Weights of a small transformer language model: rotary positions.
Each number is 200 + 30 x the weight over its row's rms, rounded and kept within 0 to 999. Layers, rows and columns count from 0. The size before them is the row's rms in percent of the matrix's.

# layer 7 attention key, 96x96, rms 0.0568, rows 37-63, columns 0-95
111,218,240,271,183,244,176,190,173,160,204,286,159,254,201,162,188,221,198,184,281,192,160,231,154,212,161,154,218,182,224,235,180,160,159,193,259,194,240,188,223,228,238,246,179,186,201,193,197,203,179,176,183,210,180,192,201,228,164,218,204,194,161,230,223,185,200,217,221,198,155,199,186,241,214,194,213,218,253,179,208,242,178,156,198,213,242,196,205,173,205,173,170,209,149,172,200
101,234,204,198,206,216,236,160,142,153,218,197,202,242,196,184,214,227,208,191,171,184,287,159,179,148,159,204,251,218,221,199,186,227,201,203,158,213,185,249,201,188,214,134,196,237,186,174,212,152,190,174,193,184,225,186,159,163,232,208,179,203,187,184,220,170,196,246,220,228,187,192,139,126,176,220,233,205,230,206,247,245,220,249,236,217,182,198,204,186,225,210,228,245,157,176,180
096,155,199,235,185,174,157,223,193,206,148,197,212,246,205,196,180,234,214,153,236,182,190,236,230,230,152,230,236,180,200,155,243,225,164,181,235,230,228,159,224,166,239,191,250,220,196,238,144,145,217,163,208,176,222,177,225,194,225,227,208,203,189,173,198,207,176,249,227,157,202,170,175,174,181,273,188,258,197,232,199,176,214,189,177,171,239,214,140,205,196,212,224,228,207,153,171
104,181,191,187,240,229,232,138,191,195,139,174,202,234,164,216,189,252,193,213,184,190,169,192,214,193,162,156,205,244,180,218,190,213,161,161,235,162,226,217,185,199,194,193,195,194,229,233,171,191,164,216,157,152,123,206,244,203,254,237,148,244,212,198,257,188,203,168,182,192,158,219,173,158,248,259,167,186,204,214,204,159,168,177,179,167,200,202,206,190,257,211,178,179,169,175,191
089,225,184,163,210,214,175,234,213,222,152,250,164,193,208,221,254,254,209,216,166,232,224,204,211,209,181,238,238,184,211,239,200,192,191,214,185,227,197,218,155,253,201,209,251,239,179,199,160,197,205,230,154,152,234,177,142,204,219,219,230,167,207,250,157,257,215,178,201,210,180,256,213,208,189,199,228,217,244,201,210,191,165,227,195,277,153,157,172,214,225,191,216,212,131,189,184
087,196,218,201,169,193,183,145,193,184,183,193,166,203,189,243,236,252,206,236,171,204,197,208,208,138,202,184,221,174,220,193,181,145,246,237,237,213,185,225,195,242,179,161,151,181,171,190,235,155,232,163,202,194,222,133,190,145,205,209,172,218,193,224,181,159,156,284,191,160,184,219,210,214,128,239,186,221,211,141,223,202,182,225,208,226,210,187,212,176,211,142,206,170,233,188,214
090,152,203,218,169,185,225,243,227,204,177,203,191,197,228,137,162,159,173,227,261,194,168,190,253,191,221,191,209,186,159,216,227,279,172,193,241,225,251,213,226,156,241,232,194,238,153,145,209,172,188,245,219,175,209,162,217,179,203,244,168,200,190,197,204,262,171,206,227,170,224,212,185,200,195,228,222,204,204,166,133,156,165,194,182,167,207,180,153,221,176,207,220,204,198,231,216
094,202,191,182,182,152,222,166,193,207,189,251,221,159,136,182,170,184,259,173,184,177,196,178,132,244,167,220,203,272,164,140,238,231,136,256,199,173,235,227,223,174,173,183,176,224,227,257,223,193,214,221,224,221,182,177,170,241,150,193,161,208,167,203,209,251,215,257,175,195,213,221,175,206,195,179,214,203,215,191,207,216,196,216,249,180,199,188,212,212,144,179,200,213,187,205,203
099,208,188,244,237,224,211,191,182,220,215,223,201,210,136,221,208,188,222,229,150,207,188,169,197,227,246,203,193,231,225,223,187,174,182,227,236,201,216,166,176,173,201,155,192,196,189,176,190,185,162,184,207,191,287,215,181,243,236,220,248,225,193,189,233,175,229,197,196,202,237,159,172,209,236,176,197,276,152,170,163,194,223,204,200,156,141,222,136,203,156,282,177,228,186,173,191
107,207,180,190,197,193,172,196,202,237,184,180,176,181,132,251,227,188,190,224,215,192,226,200,235,212,254,148,223,221,199,204,171,180,228,231,252,194,178,152,241,262,153,193,229,179,219,167,184,148,179,208,185,214,234,228,255,164,202,192,188,194,246,245,171,140,239,191,127,212,155,207,186,202,176,161,204,199,159,188,196,191,159,252,212,188,205,226,194,251,182,160,209,221,226,156,202
109,216,189,247,206,179,224,236,172,172,225,212,194,177,240,150,212,184,213,221,235,228,212,127,177,197,222,151,159,199,180,168,194,176,231,205,225,198,204,174,225,187,216,257,219,233,173,237,178,214,129,203,232,228,261,233,210,236,208,263,200,177,204,190,231,165,227,206,156,218,170,229,223,224,246,133,213,149,203,178,175,217,196,176,218,180,213,198,240,167,149,198,220,156,178,244,202
119,232,192,229,227,168,157,224,192,247,160,168,205,258,245,225,199,172,218,224,170,198,155,173,223,183,235,233,152,220,172,206,176,180,177,176,186,182,244,183,190,199,246,156,192,217,184,240,180,190,219,252,242,184,271,210,155,166,208,200,150,199,237,210,139,190,196,177,184,243,248,226,170,186,186,186,158,220,219,145,206,144,193,233,218,182,165,160,162,193,217,208,200,210,211,240,179
100,163,218,194,189,189,218,238,172,179,206,257,222,248,192,209,141,198,249,167,151,163,213,215,149,211,153,195,230,184,202,197,175,198,210,221,216,201,236,188,189,235,231,274,247,210,213,193,204,300,192,198,192,190,192,187,194,234,183,225,225,243,131,223,199,176,178,228,170,229,244,230,166,271,217,204,200,188,148,182,192,236,193,190,162,212,249,192,204,179,168,216,212,198,186,208,223
106,213,157,172,155,180,197,188,173,172,168,161,190,199,166,199,246,170,221,163,203,178,232,197,137,221,153,188,221,180,195,245,167,246,216,268,229,188,208,158,144,192,183,224,239,239,157,181,175,186,223,170,170,215,231,162,218,172,160,179,240,162,190,220,219,216,186,204,189,191,212,176,197,204,172,171,181,210,178,214,278,165,205,180,223,196,161,212,215,217,181,240,189,241,239,266,152
109,213,217,189,190,188,175,181,236,188,166,228,213,213,232,212,143,198,197,203,213,180,235,141,180,201,217,137,177,191,230,174,183,180,195,240,216,232,186,155,237,162,215,201,152,250,148,253,178,190,182,229,214,239,278,211,173,208,192,208,164,207,185,209,178,165,231,167,205,231,233,209,151,204,249,205,177,207,211,135,205,266,144,178,230,165,223,209,268,195,200,200,230,213,201,213,179
108,193,131,207,210,255,211,204,212,177,170,240,200,222,148,218,201,217,212,169,181,209,211,204,209,183,199,172,157,215,245,232,182,188,165,187,220,183,245,210,235,211,142,198,207,222,192,224,192,259,157,283,220,216,176,183,220,184,221,187,123,199,145,241,181,241,163,232,131,231,169,187,202,234,170,177,174,202,150,207,212,198,257,188,172,188,177,184,189,175,193,215,213,232,188,244,178
108,186,196,231,191,256,239,158,217,189,154,195,165,187,115,216,247,203,240,178,195,184,246,178,176,195,195,208,164,242,200,169,175,236,221,183,236,165,225,195,145,175,180,190,224,221,235,189,187,215,177,173,156,182,214,212,208,225,152,197,178,216,189,177,198,203,162,143,150,228,222,236,187,143,178,171,203,211,190,278,196,190,201,177,154,182,175,207,150,251,200,171,201,162,158,197,174
089,178,177,194,184,233,208,186,201,189,173,195,138,225,196,227,176,159,182,141,211,192,216,166,181,189,231,164,182,164,188,157,167,249,204,216,275,236,222,177,146,180,207,207,182,206,214,216,209,202,178,159,205,173,218,182,207,229,161,188,241,213,184,185,206,229,181,222,213,178,196,198,266,170,191,171,239,215,190,286,223,185,186,152,159,148,157,209,205,282,199,219,258,199,168,201,184
089,196,183,181,201,185,154,163,269,226,196,212,214,161,155,207,163,215,181,207,220,203,139,225,236,178,200,188,220,201,224,192,197,119,194,233,219,239,184,237,266,230,200,228,179,194,152,235,195,200,195,125,221,175,166,193,186,159,172,138,187,186,182,206,200,204,167,226,217,185,236,167,240,150,226,232,194,189,197,152,157,201,221,206,205,165,224,220,169,145,245,252,212,217,213,195,203
094,246,209,188,145,253,190,134,204,220,211,197,168,243,174,201,184,145,154,206,197,178,169,169,232,188,262,247,207,221,169,232,168,171,190,193,267,224,186,215,214,194,226,97,189,218,214,188,193,248,192,174,177,193,221,206,179,184,161,190,161,242,177,233,205,224,193,207,201,186,234,232,193,221,169,222,213,246,180,174,205,186,233,204,161,170,177,142,211,237,186,169,244,196,217,200,188
103,187,226,234,161,207,233,202,235,197,219,191,189,195,161,184,199,235,201,240,207,232,215,200,163,165,173,124,166,204,226,198,242,243,211,213,137,195,258,238,258,196,236,228,201,254,184,181,221,173,189,198,232,213,196,199,143,222,157,156,190,197,248,190,236,227,226,190,160,243,188,223,187,214,202,150,182,155,225,159,189,194,118,192,186,221,173,199,200,151,191,199,204,142,189,192,209
095,147,229,217,171,127,184,208,178,152,150,204,159,244,193,176,196,255,141,215,212,180,196,182,211,208,175,167,182,245,179,184,231,228,190,168,208,184,239,192,211,179,188,195,236,224,205,203,180,215,231,173,197,180,181,202,178,223,198,199,206,241,228,134,211,245,169,213,164,165,196,215,228,205,194,180,142,194,198,203,192,155,198,165,113,201,247,222,184,177,180,183,222,144,266,166,176
121,209,223,192,255,178,136,219,228,203,175,225,225,234,206,201,180,221,169,223,186,203,179,188,208,175,168,202,186,199,201,204,178,135,176,241,183,175,171,206,206,234,233,160,198,197,257,235,164,228,264,222,180,238,195,235,154,196,183,205,190,183,183,251,224,175,196,128,206,186,140,176,201,194,235,207,156,210,208,201,250,176,155,183,201,282,227,195,243,203,220,143,222,213,163,221,169
099,168,174,172,216,187,165,213,179,213,173,246,217,237,221,260,142,195,194,173,147,190,264,198,225,193,216,174,230,186,230,170,174,177,251,211,141,191,196,151,202,224,198,249,271,167,174,185,177,205,224,202,203,247,171,188,150,187,246,195,222,200,245,244,209,171,207,186,124,260,186,209,213,146,202,175,193,174,170,211,167,196,208,200,202,213,216,205,169,216,231,251,185,213,212,182,220
101,253,200,178,182,222,159,201,192,186,194,185,213,242,183,200,151,281,188,208,189,194,231,187,159,201,209,230,199,224,183,215,193,194,186,208,140,167,208,212,190,251,183,213,222,231,184,227,175,254,220,216,170,199,230,241,146,272,188,200,257,232,189,149,151,180,219,206,140,228,197,192,172,207,206,129,183,169,197,230,221,249,180,252,223,253,234,188,198,215,165,183,182,192,214,173,181
105,137,254,210,205,242,204,205,139,172,177,166,177,159,166,162,164,219,161,210,212,210,217,162,214,160,240,184,190,211,207,251,192,196,178,229,239,210,235,228,160,214,193,161,157,224,206,216,179,184,177,183,132,216,191,180,195,172,227,236,206,188,201,233,189,250,211,165,255,223,158,189,162,153,232,228,232,225,242,199,147,189,137,179,203,145,203,189,234,224,185,191,177,228,181,207,213
120,130,214,158,229,255,190,213,259,160,216,146,166,167,193,239,224,160,155,216,225,184,179,200,223,178,198,193,195,190,218,208,190,230,191,244,171,202,191,180,232,167,260,176,249,181,206,178,218,175,122,188,183,239,161,220,217,154,164,161,136,155,180,188,215,243,198,208,213,213,189,180,174,204,143,209,228,196,239,224,186,238,184,175,207,201,196,170,224,191,182,207,216,206,264,219,189
# layer 7 attention query, 96x96, rms 0.056, rows 38-63, columns 0-95
089,245,172,204,180,185,144,238,196,234,204,164,181,223,194,189,189,206,176,198,209,129,244,218,193,236,244,205,232,253,193,198,185,180,222,229,210,194,254,186,240,241,220,237,166,224,176,196,202,147,255,248,197,243,207,221,195,191,182,186,160,216,259,215,212,141,148,220,185,216,179,194,136,151,153,259,216,218,184,199,186,196,194,225,235,156,175,214,192,183,206,157,194,226,199,171,165
096,191,222,229,235,194,198,211,236,221,151,168,214,149,167,228,211,213,216,237,233,207,192,174,214,219,153,193,234,198,189,236,176,245,241,194,147,201,242,225,177,204,237,216,176,204,238,182,199,192,173,203,166,171,166,191,231,188,270,194,154,146,245,184,202,208,160,121,217,186,116,192,202,192,227,235,161,184,198,249,130,195,186,230,190,159,201,195,200,235,170,209,210,173,208,190,210
099,185,227,235,212,223,153,273,190,172,229,212,226,192,227,161,177,223,212,202,264,188,231,196,163,208,157,251,138,198,172,203,221,196,181,212,177,247,181,133,236,138,193,205,210,160,205,202,190,216,182,204,227,196,196,208,229,206,207,208,224,171,174,193,238,198,254,253,217,242,182,186,205,209,198,147,229,195,142,114,216,219,162,212,187,225,214,165,190,195,144,191,224,199,188,191,164
093,205,223,202,232,225,198,192,211,257,174,212,202,201,201,234,172,209,171,210,161,140,212,220,212,210,224,224,193,207,210,228,189,198,224,185,166,175,193,154,201,228,211,269,258,183,167,243,177,250,196,229,164,196,247,217,166,198,218,208,212,199,269,201,156,214,165,109,182,210,215,181,190,191,245,278,216,160,175,196,152,206,181,209,171,195,184,191,124,206,248,194,183,197,175,234,196
071,208,189,219,183,209,229,216,251,206,210,202,204,239,156,199,231,225,177,203,172,161,209,177,233,183,197,203,216,255,230,198,130,144,230,233,204,224,220,156,194,265,208,177,171,208,181,187,246,135,138,207,228,204,225,198,188,212,179,202,241,256,229,226,167,168,142,236,175,178,191,260,176,169,165,237,178,199,207,186,185,155,226,233,210,231,228,152,203,186,262,209,184,191,218,182,207
088,192,189,196,197,204,216,205,185,206,189,151,194,219,174,154,198,149,201,198,196,230,215,189,199,222,178,124,226,190,207,174,184,231,256,227,233,226,289,236,114,209,181,229,238,193,225,199,231,173,258,186,227,200,216,216,157,204,159,243,167,150,253,167,218,145,199,204,197,184,165,197,219,177,207,209,200,229,242,243,189,224,202,202,224,193,167,144,207,193,165,248,179,206,238,207,205
088,218,185,213,201,222,141,196,188,192,168,185,200,160,213,200,210,213,208,184,142,186,217,165,210,196,181,242,198,213,216,128,211,215,153,242,179,162,174,187,280,188,224,155,222,259,175,174,164,208,187,160,179,148,220,195,193,190,188,201,257,248,152,196,238,233,196,272,204,222,181,232,192,204,193,199,245,170,151,199,219,166,206,180,224,198,196,238,212,195,181,190,202,242,117,193,221
118,180,226,243,194,266,208,206,234,221,181,186,168,148,155,206,230,238,236,198,222,181,213,200,222,196,186,203,224,214,156,220,165,197,235,153,150,156,210,262,181,188,219,192,207,197,221,175,216,241,217,240,170,174,128,182,218,164,228,204,207,200,170,198,164,247,180,164,184,181,180,183,208,199,236,222,191,194,166,261,246,195,229,148,148,170,202,223,132,226,221,209,240,174,231,203,230
104,197,195,183,175,165,171,189,256,202,180,171,169,205,135,264,227,165,148,191,143,222,201,219,245,179,187,148,214,224,225,200,187,148,240,207,196,224,192,214,188,273,238,188,189,171,197,165,247,205,226,194,231,193,178,215,244,192,178,151,207,203,247,249,224,178,185,252,158,200,148,174,159,158,202,203,185,193,214,190,188,205,202,243,176,203,155,214,173,155,231,198,197,233,225,162,209
098,152,166,235,178,214,237,161,216,165,178,179,208,217,281,146,211,163,192,241,210,205,219,196,178,246,186,170,215,208,208,214,235,222,219,206,171,164,247,202,203,224,167,201,199,193,156,147,199,209,182,177,113,164,160,165,225,215,235,217,216,211,157,218,219,166,186,220,206,163,153,169,230,186,197,226,220,219,246,176,169,228,253,172,242,207,168,188,236,211,200,222,242,219,213,246,231
104,238,147,178,201,204,147,196,205,233,158,157,266,194,195,201,190,195,262,173,180,176,221,217,217,237,147,240,174,218,198,193,215,228,146,229,205,186,271,140,184,211,248,212,192,237,225,235,237,211,222,227,174,179,228,215,159,166,183,180,197,215,224,164,205,168,174,223,219,186,237,207,207,242,239,204,208,180,175,167,183,159,171,217,233,154,221,180,201,259,207,168,146,217,207,171,175
098,145,196,183,205,168,236,214,233,131,136,248,260,215,225,195,202,231,182,182,190,238,200,186,218,195,212,164,226,176,259,154,268,223,222,188,215,219,237,227,166,194,186,221,205,222,197,216,187,207,212,186,221,236,206,188,201,193,154,270,208,158,171,206,218,175,163,191,175,199,185,193,237,185,219,246,252,194,214,255,174,181,157,221,165,197,187,203,236,254,182,234,162,164,240,213,183
123,174,186,221,212,255,225,179,253,230,215,197,206,235,176,233,249,193,181,197,177,123,165,236,232,188,213,194,192,175,185,210,132,217,196,225,238,170,198,188,222,217,195,222,242,191,181,139,192,198,178,147,187,172,141,165,230,148,190,212,245,173,165,185,151,235,206,214,182,188,264,186,161,205,215,243,221,172,187,245,240,187,235,214,180,163,165,149,207,216,204,185,198,211,151,199,207
102,160,201,176,189,178,216,220,213,175,175,217,207,196,224,260,174,220,215,230,171,188,188,217,189,230,185,192,238,193,173,179,209,161,229,219,191,176,195,197,270,233,195,194,125,265,193,211,198,168,237,227,146,215,166,179,185,200,205,192,238,248,153,209,201,185,192,207,180,207,182,199,245,244,212,179,174,152,204,132,188,235,141,234,147,218,161,206,198,219,261,188,233,239,153,247,183
090,153,155,159,216,180,219,175,202,161,201,159,189,200,179,175,203,247,194,196,206,198,160,154,203,171,175,188,163,191,229,160,201,139,215,207,181,165,260,244,210,261,174,216,174,276,144,107,206,228,199,236,230,234,191,227,195,220,193,192,183,146,175,194,190,192,143,191,138,205,185,215,230,234,235,202,185,190,167,234,186,163,202,191,182,218,203,216,193,208,226,210,201,235,199,226,180
122,237,193,206,160,217,249,246,223,231,183,155,166,133,167,213,200,199,217,220,167,165,231,233,188,186,264,233,206,200,212,219,179,226,188,201,205,213,189,196,196,215,199,234,182,282,245,174,230,225,174,228,153,235,198,173,192,145,207,162,195,215,176,183,178,232,167,203,241,179,223,137,177,197,219,204,210,191,175,175,250,164,220,132,196,218,205,178,129,240,219,182,194,213,184,205,243
113,153,227,208,148,186,210,224,240,210,192,232,158,170,205,207,129,170,155,219,193,225,222,239,154,214,237,196,191,228,263,224,195,240,201,192,212,275,201,178,175,180,183,247,181,240,238,204,180,167,195,202,201,209,202,184,152,224,200,228,223,168,177,215,191,218,198,207,279,234,164,171,199,235,209,170,186,112,140,195,197,198,181,168,188,181,154,225,172,220,207,197,206,182,229,208,179
106,203,203,219,175,224,211,190,241,239,145,233,197,175,165,204,116,200,193,208,174,169,175,206,218,209,206,243,216,212,209,189,209,177,185,174,183,166,196,199,263,236,184,200,172,231,198,159,231,191,189,201,220,206,168,125,211,164,231,160,198,261,229,160,236,243,206,219,263,198,262,238,182,119,193,197,191,170,167,196,222,196,197,214,245,188,258,226,209,170,224,197,213,208,187,229,168
101,180,181,236,180,161,165,165,219,206,190,236,166,209,134,152,162,192,218,213,215,189,174,201,153,175,208,184,171,195,169,172,213,192,194,272,153,225,219,246,231,114,200,99,158,201,221,209,198,194,201,164,216,202,167,180,185,139,136,185,199,223,217,188,212,216,182,232,199,182,186,162,195,209,179,225,198,207,208,203,182,214,212,213,230,213,215,244,244,239,232,170,191,247,204,183,221
099,263,207,142,208,246,176,173,190,234,188,188,187,216,187,181,181,206,193,176,232,252,229,166,232,193,139,137,195,207,202,125,201,195,179,225,216,224,260,195,200,270,208,242,221,229,203,216,198,217,247,189,243,225,207,173,169,176,238,169,247,174,211,208,268,240,188,164,197,218,158,184,195,241,167,210,204,252,183,202,201,241,206,169,218,155,205,224,171,222,202,187,209,231,203,175,172
093,190,253,226,225,172,173,222,265,176,201,214,175,214,140,211,190,272,162,184,291,180,178,145,228,199,193,209,209,199,159,224,163,194,195,146,188,180,218,203,235,160,204,160,217,191,177,194,197,256,198,221,216,230,202,224,185,198,222,214,201,237,219,162,149,177,194,161,164,214,182,171,197,195,178,172,187,220,194,219,256,179,237,163,206,214,203,166,184,201,116,157,220,201,224,184,224
132,242,203,165,200,197,209,158,243,197,156,209,211,226,222,197,182,192,158,152,171,234,191,183,226,181,187,171,193,227,231,205,157,240,197,179,181,128,183,232,192,202,251,202,215,145,238,234,182,178,229,161,190,182,166,235,181,207,213,181,141,217,184,276,187,229,198,241,197,202,166,200,202,215,212,240,172,215,217,245,139,263,210,210,197,202,168,153,137,201,244,179,221,172,174,219,166
098,201,220,174,162,210,205,185,160,234,202,251,195,203,150,276,215,260,197,168,182,210,151,254,226,195,258,241,206,183,193,216,179,153,243,210,171,184,214,155,112,214,218,219,226,235,211,212,195,230,262,189,238,209,205,200,197,176,214,203,191,184,244,231,196,217,174,200,164,175,257,205,188,151,232,174,212,202,173,215,180,243,207,204,151,190,172,186,179,165,247,228,176,189,174,198,215
108,222,184,184,145,159,197,224,227,165,215,193,213,235,252,209,172,186,212,152,189,213,235,161,176,191,177,178,231,164,179,181,142,195,144,228,236,222,186,189,198,271,163,174,218,208,162,228,220,208,221,258,180,262,303,236,193,195,221,167,233,210,211,158,183,148,178,206,249,240,194,161,186,208,186,157,173,156,235,212,197,211,194,176,219,215,193,210,195,181,204,208,182,177,191,186,189
130,160,146,240,182,180,244,224,209,144,205,186,188,238,187,166,237,234,177,164,198,235,206,177,215,123,214,222,184,191,189,201,167,246,171,253,174,201,221,220,150,162,154,177,228,215,219,223,212,191,203,207,212,225,200,240,187,171,196,228,211,222,153,205,187,239,141,208,186,192,206,195,157,140,188,203,236,186,211,189,220,215,152,203,207,285,221,210,171,216,226,242,217,167,142,167,192
113,210,202,186,210,164,145,230,297,148,165,181,150,176,204,219,206,185,164,172,231,202,121,176,250,213,171,198,199,175,207,230,183,220,213,261,234,247,206,195,211,178,247,183,212,220,212,212,225,207,159,213,185,246,151,204,182,167,170,158,187,229,174,227,202,188,163,219,181,214,139,218,232,216,206,187,198,183,210,244,133,201,191,223,251,202,198,194,184,232,212,218,160,205,167,208,195
# layer 7 attention value, 96x96, rms 0.0564, rows 32-41, columns 0-95
099,202,193,142,245,193,204,256,216,208,232,171,248,171,152,222,172,147,206,173,249,188,216,185,190,214,171,172,248,224,218,180,170,210,180,208,222,197,166,175,229,216,183,216,231,157,225,201,204,226,238,212,155,207,163,202,223,183,192,206,201,223,199,205,169,195,157,157,156,223,218,238,188,193,189,174,212,219,144,272,276,151,179,196,205,216,255,214,177,227,221,223,282,209,202,225,212
082,217,222,235,162,251,172,179,187,210,140,221,123,175,245,203,244,237,194,215,147,174,195,220,200,184,220,251,186,246,237,232,218,174,198,179,191,195,239,221,196,203,161,135,215,198,235,234,165,183,172,197,144,177,158,199,191,225,223,183,169,264,180,172,191,237,214,205,199,188,225,226,208,211,216,238,201,146,184,199,225,207,218,237,205,186,248,190,211,228,248,166,187,265,186,166,215
101,175,203,202,192,221,202,197,196,156,202,217,233,229,204,188,192,251,208,150,172,254,205,218,229,235,175,116,192,226,241,208,261,217,213,163,172,150,211,255,239,194,189,210,235,191,208,184,174,186,202,202,220,162,225,209,192,216,173,222,225,128,205,263,244,214,143,192,267,187,177,185,216,172,192,205,166,206,207,215,188,184,196,216,179,238,174,229,153,209,173,165,169,176,269,233,189
082,174,253,244,232,257,210,216,197,236,172,216,198,190,154,198,235,244,193,165,216,231,213,214,135,191,205,215,177,195,250,198,213,272,227,198,176,238,251,230,229,219,191,173,230,242,135,188,250,219,194,198,159,201,191,160,204,148,210,187,219,243,212,223,205,221,207,163,194,219,166,216,178,192,202,223,227,254,196,233,165,198,238,205,230,118,211,232,203,192,203,181,207,245,226,191,163
100,183,204,211,184,212,238,217,175,192,160,230,151,172,211,177,169,199,196,178,171,201,260,196,147,243,189,190,165,170,170,166,206,197,194,197,202,172,183,254,161,166,194,186,160,176,159,186,227,191,201,202,231,256,217,171,171,190,173,187,269,210,188,228,142,155,220,198,194,193,171,231,209,175,206,185,195,215,195,158,205,169,214,222,201,260,240,221,151,145,219,146,155,184,135,264,195
110,180,189,229,196,178,197,210,212,185,200,200,176,171,164,218,176,254,204,229,221,197,250,193,195,215,233,181,162,237,164,190,198,222,163,183,137,183,186,192,194,140,195,235,215,247,256,154,224,187,203,226,203,183,230,200,268,238,168,174,203,133,159,187,206,194,198,211,230,208,201,159,233,172,193,202,164,145,250,208,210,203,224,201,193,260,230,206,149,196,176,212,156,185,277,160,241
089,154,200,182,188,158,196,192,165,155,204,167,192,192,214,157,259,194,194,184,199,203,220,233,175,212,209,223,170,165,258,192,214,187,163,121,212,159,198,207,192,211,195,212,208,184,259,209,207,223,239,197,191,197,214,209,182,254,211,223,161,194,184,202,155,160,177,131,227,161,207,158,261,168,184,174,165,127,227,189,201,149,173,187,176,229,218,167,210,159,197,216,231,200,185,261,239
089,173,171,189,185,190,186,255,154,271,223,239,210,154,205,283,165,189,238,155,161,203,196,226,152,213,230,186,177,198,185,194,178,205,175,179,179,231,198,192,180,168,237,158,189,176,179,185,254,150,217,205,277,147,159,213,176,218,208,147,181,187,207,176,215,193,199,214,203,192,221,161,188,233,179,159,196,219,243,176,197,210,145,175,174,249,182,228,182,251,203,175,215,205,214,218,211
090,196,171,185,241,244,198,180,242,228,176,223,175,243,211,204,170,193,215,211,176,218,240,181,203,194,164,230,157,230,245,164,183,217,177,156,173,168,235,202,214,257,208,198,192,236,159,215,153,207,204,227,233,239,173,239,246,212,259,258,180,245,204,171,224,167,219,170,236,175,228,181,176,192,199,206,195,182,214,165,200,226,251,195,183,211,209,220,228,199,238,112,186,163,252,238,235
096,171,180,177,216,210,163,217,246,214,185,209,181,195,207,189,141,169,223,251,167,196,158,205,212,176,196,187,194,197,191,219,237,199,135,258,162,166,237,212,209,205,161,201,227,175,175,184,234,152,155,196,192,251,184,215,197,127,209,214,212,224,233,142,184,174,207,181,174,182,230,178,217,147,237,229,209,228,214,229,245,159,229,228,149,137,191,215,180,177,130,240,187,216,216,197,190
# layer 7 attention output (transposed), 96x96, rms 0.0702, rows 32-41, columns 0-95
093,189,209,232,185,140,222,243,152,193,173,211,191,271,260,186,215,249,191,219,160,198,219,214,249,150,219,207,168,214,185,186,220,180,218,171,220,199,212,241,217,240,235,184,128,246,205,256,176,153,164,209,251,186,221,182,186,250,179,196,196,166,191,246,198,218,266,177,187,156,206,187,197,195,194,221,210,213,217,195,153,231,214,176,177,214,166,198,181,193,169,153,163,185,168,185,162
091,184,192,210,234,202,225,196,225,121,193,182,248,221,176,219,176,148,160,185,246,241,199,173,196,249,116,191,232,171,182,148,202,215,192,223,189,201,207,184,189,207,175,208,240,206,174,197,198,235,210,218,168,171,182,186,216,165,210,194,242,179,220,171,193,186,106,188,208,220,192,200,168,185,135,204,215,174,187,176,154,232,198,209,197,176,92,214,200,189,179,219,210,216,202,229,173
084,163,191,215,223,224,218,192,251,204,175,214,177,186,194,161,264,206,209,275,212,226,223,219,216,226,204,247,190,214,152,207,213,172,215,243,189,231,169,170,190,204,235,207,174,156,245,237,209,233,211,234,240,227,190,177,209,167,205,189,176,276,164,137,156,195,210,207,166,195,253,190,209,247,235,205,230,212,204,144,210,234,200,135,218,220,191,222,245,203,207,192,226,212,139,171,204
073,185,181,145,167,133,165,154,218,219,166,170,218,196,149,209,214,149,242,215,225,194,193,200,226,201,247,237,240,224,198,207,181,185,152,178,200,213,206,193,155,204,213,187,181,180,234,232,173,157,172,236,205,207,202,247,211,266,213,203,197,178,202,144,191,173,194,243,210,164,233,140,215,242,238,162,206,171,220,184,231,185,155,254,194,248,165,168,203,171,211,243,188,173,185,219,244
091,236,175,240,201,140,129,240,238,207,145,158,203,222,165,204,229,167,207,190,197,220,173,191,171,202,177,236,198,204,205,239,175,198,255,176,198,211,223,187,239,239,259,191,258,220,256,184,232,210,193,162,196,149,174,216,191,223,168,197,194,217,201,141,186,207,172,206,157,192,211,175,230,208,179,207,244,196,214,238,217,191,184,145,243,155,146,237,220,209,192,189,178,208,239,146,222
089,195,198,196,222,262,206,129,206,224,193,201,233,211,255,210,212,194,233,196,159,190,152,232,225,223,159,253,184,151,182,234,267,208,292,193,190,213,177,196,209,218,175,179,186,182,215,233,197,189,189,186,223,197,164,173,198,147,212,188,191,203,209,175,210,235,193,169,200,183,224,218,194,231,200,211,202,235,177,192,156,221,162,202,197,209,193,206,191,200,268,208,235,223,159,202,84
086,200,210,219,184,203,186,196,177,216,204,229,214,194,176,262,187,227,158,183,208,177,232,209,217,234,139,181,137,222,157,194,242,191,229,218,194,197,186,213,189,198,227,213,207,263,200,152,182,186,202,168,303,142,211,209,228,204,152,175,200,210,192,162,241,164,180,234,209,213,232,234,181,231,218,232,210,213,175,186,257,223,190,139,199,241,145,255,201,175,215,227,185,237,212,163,204
088,231,182,260,179,195,175,125,235,172,161,213,149,210,221,152,227,227,209,148,231,195,219,250,229,200,188,168,189,157,132,222,218,215,235,175,237,169,192,223,196,224,231,233,227,228,176,216,211,151,226,212,126,200,224,207,196,120,228,227,227,191,214,205,195,230,228,219,202,240,207,211,249,159,181,219,183,172,237,209,208,181,182,216,238,163,214,223,180,212,224,214,233,161,187,198,207
087,177,220,197,123,203,211,163,210,177,212,207,185,156,168,199,243,140,207,189,173,182,135,232,176,164,238,211,214,180,181,243,180,212,261,214,183,250,149,206,209,138,204,160,225,187,224,176,225,179,187,214,249,212,207,204,215,234,206,176,213,140,172,161,137,196,125,223,210,182,209,237,260,192,216,206,204,205,199,202,212,197,212,230,169,186,184,215,202,182,174,251,185,258,188,205,194
086,257,239,182,219,221,245,180,189,188,203,221,224,185,192,222,259,191,184,159,244,247,205,208,203,196,233,234,245,246,255,178,152,221,278,123,208,194,184,202,200,210,229,206,152,222,179,224,155,252,192,263,219,187,198,200,241,247,224,207,193,190,184,227,233,183,217,200,225,162,147,205,230,201,229,173,213,143,192,189,148,198,179,199,210,228,208,192,184,242,221,194,191,177,204,202,240